{"num_key_value_heads": 2, "head_dim": 64, "vocab_size": 4096, "positions": "learned", "qk_norm": false, "init_std_qkv": 0.0442, "init_std_o": 0.011, "schedule": "wsd", "decay_fraction": 0.874, "final_lr_fraction": 0.0}
Each number is 128 + 32 x the weight over its row's rms, rounded and kept within 0 to 255. Layers, rows and columns count from 0. Numbers have three digits each. The size before them is the row's rms in percent of the matrix's.

# up: layer 5 MLP up, 512x128, rms 0.21, rows 498-511, columns 0-63
# down: layer 5 MLP down (transposed), 512x128, rms 0.214, rows 498-511, columns 0-63
up498 095:143161100114115125105171117141094126140140097135122126152183107149125117101092099092142137119125131070101134105142128100177102113145110158131178105116185192108128113118112125105177122069109104
down498 098:135134123069121138136159115112160157085114089196166140138149164113090081130141125106140160092189146135145110118120150120134124107143112235096090094101065054154096143160043123158143173125127134
up499 095:167149074130117186178163124168152112186124172138082080142151097127160092079115112120191084130127137120089129149150104181109175066136154123086103133131170105062171133080117168127119138090167107
down499 090:114127070104147080171165155139062103153109146148157121128194169108174202133161138157132148142176110206123176137145160115134131163119156066115113092128096090066164196092103108118139105082150129
up500 086:087058084125170180164124132121122130129122042146085076139098189118179112155157102100142112131146137100095122125131116096059111181071173130135145097149118177060056163145153102081158131112120138
down500 081:130164140146134139113133128143101076103155107088106110105126119120093118152113102117121149117158127136106104117092139112114083061117134157161093118146125154170131097123062150113102094071154093
up501 083:193140062100167155147140093157117153108113125085110093120104101098108155114077043144078120168094107109130082143145164137181174164143125183118138139121146113082136065121128127106131180115101180
down501 091:122144114101097154104108146092132125034172116125114094156142172095142136173100187115128132114138121155125149153131145115147133109152117107072172154069158108163132091169211135118073045067184139
up502 102:121094080117134043140121165088089131107090085132137165160191107092158171139102096137161166108111150072099114129157135143131113138120171084134168082103172118145069143033082151128189173136128124
down502 095:129103131122070098141131155070103120118140116120067115067122115103121136108157206121145135147122124118103083170184130090145104140153142111137148162118137080098087167145123130140070081147126207
up503 107:092110081080141124165137115167190153147170181111138058153163131102121124098183131161125081128105216127138176090111156134154056134087118095086147148100164138176075171188164125141113119064098140
down503 108:139170169213183137186085146160091124064118122134163128128155142154109125115149112117099122184105133110095183133029112166093148122111175132107169186129098107165132102164119142076169111107123131
up504 095:135172159083132180131144128145182171115113156164169157116124139142099114127155142204166118101131074146083115177108120089166173107124192143131081139090142124117022133102117133139125112097133065
down504 090:124156092101204128076067105157145136095131184103068173094165116097143060123160112113141149107147122091145114126074132182155101090137157124125063117096104149102143130085158114162188097096093146
up505 105:189091143105066093156184134100102112144117180150134094202142134157156107162167131128057089121135126127130151134127147116088158142123133080171118143066123133150146146111123113074174110118151124
down505 102:132158093119143102135111086123106121108124153125122118118126112224175116125117081138145129177115069177138159184041141136077115192202114157128102094126148105125159153134101152148053155136124148
up506 095:154136114125087118119129152044082096121099103122131145087145171084123115156089093125117141056087135223147156133096123100137159151152099059179154099160164171114148158154126072068130130050120133
down506 100:150135101147136117150104047089091107121155169110108150109165116099167148143128198080148142157099140083129130135085097087163132178099189123132099127076136135092140056135140158162102136115138149
up507 096:122143127097080138049127086101107112139083200098093159118156086135070104204172150133109127168063088120163147115163072118107125105102150140094183156147147139090069126149123153114074146171117094
down507 102:125098134094138091159140177153099122102146123124193116187107093158157137098137173180123148146102097117185131105089149171148130142130094144134046167116106120137126151098150149143130161153165154
up508 095:135119133078141119119132115129180153187131145143145176055164115133070095100116136095083096149092188196115159142125066140153157136161060139141119180176157138105078196071156120094102142086104118
down508 090:146104126104163137159109127124095150126137141087092126097127137092141127153119135150159132072120168141102102087125099142120086129134160126183139096191120136140119093201125120044065117144113078
up509 092:094155185102120150138063093194164076167112120136139135142092151119130151137102106135155082083085131126065088110133121110134106072156128135097123093115105106153179152111098101067117179201210105
down509 093:082156113176124098121156100129082133126127146132156120141100141163156136105081104114100154168158152120204091128207072102147130159139172123156110142203119199084113086121137134199168117124121111
up510 098:111110120160104080090124136112107090156103152204072151112120164046126151194153144150156080149125132130058142108078138080148203101114168098142150159118125119124117127152134166123137112090133196
down510 071:100139109136121107111159137119129109135156120149139073098135139161120142110128055105084123091085135098140103156182127127141093170128128158079076112186131115158127130095087103093123071162142109
up511 098:148125096104164089141183074148134121166149111114104123223150128148113114134101114172166111096136115106135080146091100094115107067123112119144124117073122110177089155114160169139081089129119134
down511 089:116121082129067102073113080142118084129143117078164168154170143180106183083129087170140126077068182112146163126170152085112111197128156136073126205153122130188106149133143111121161149182164092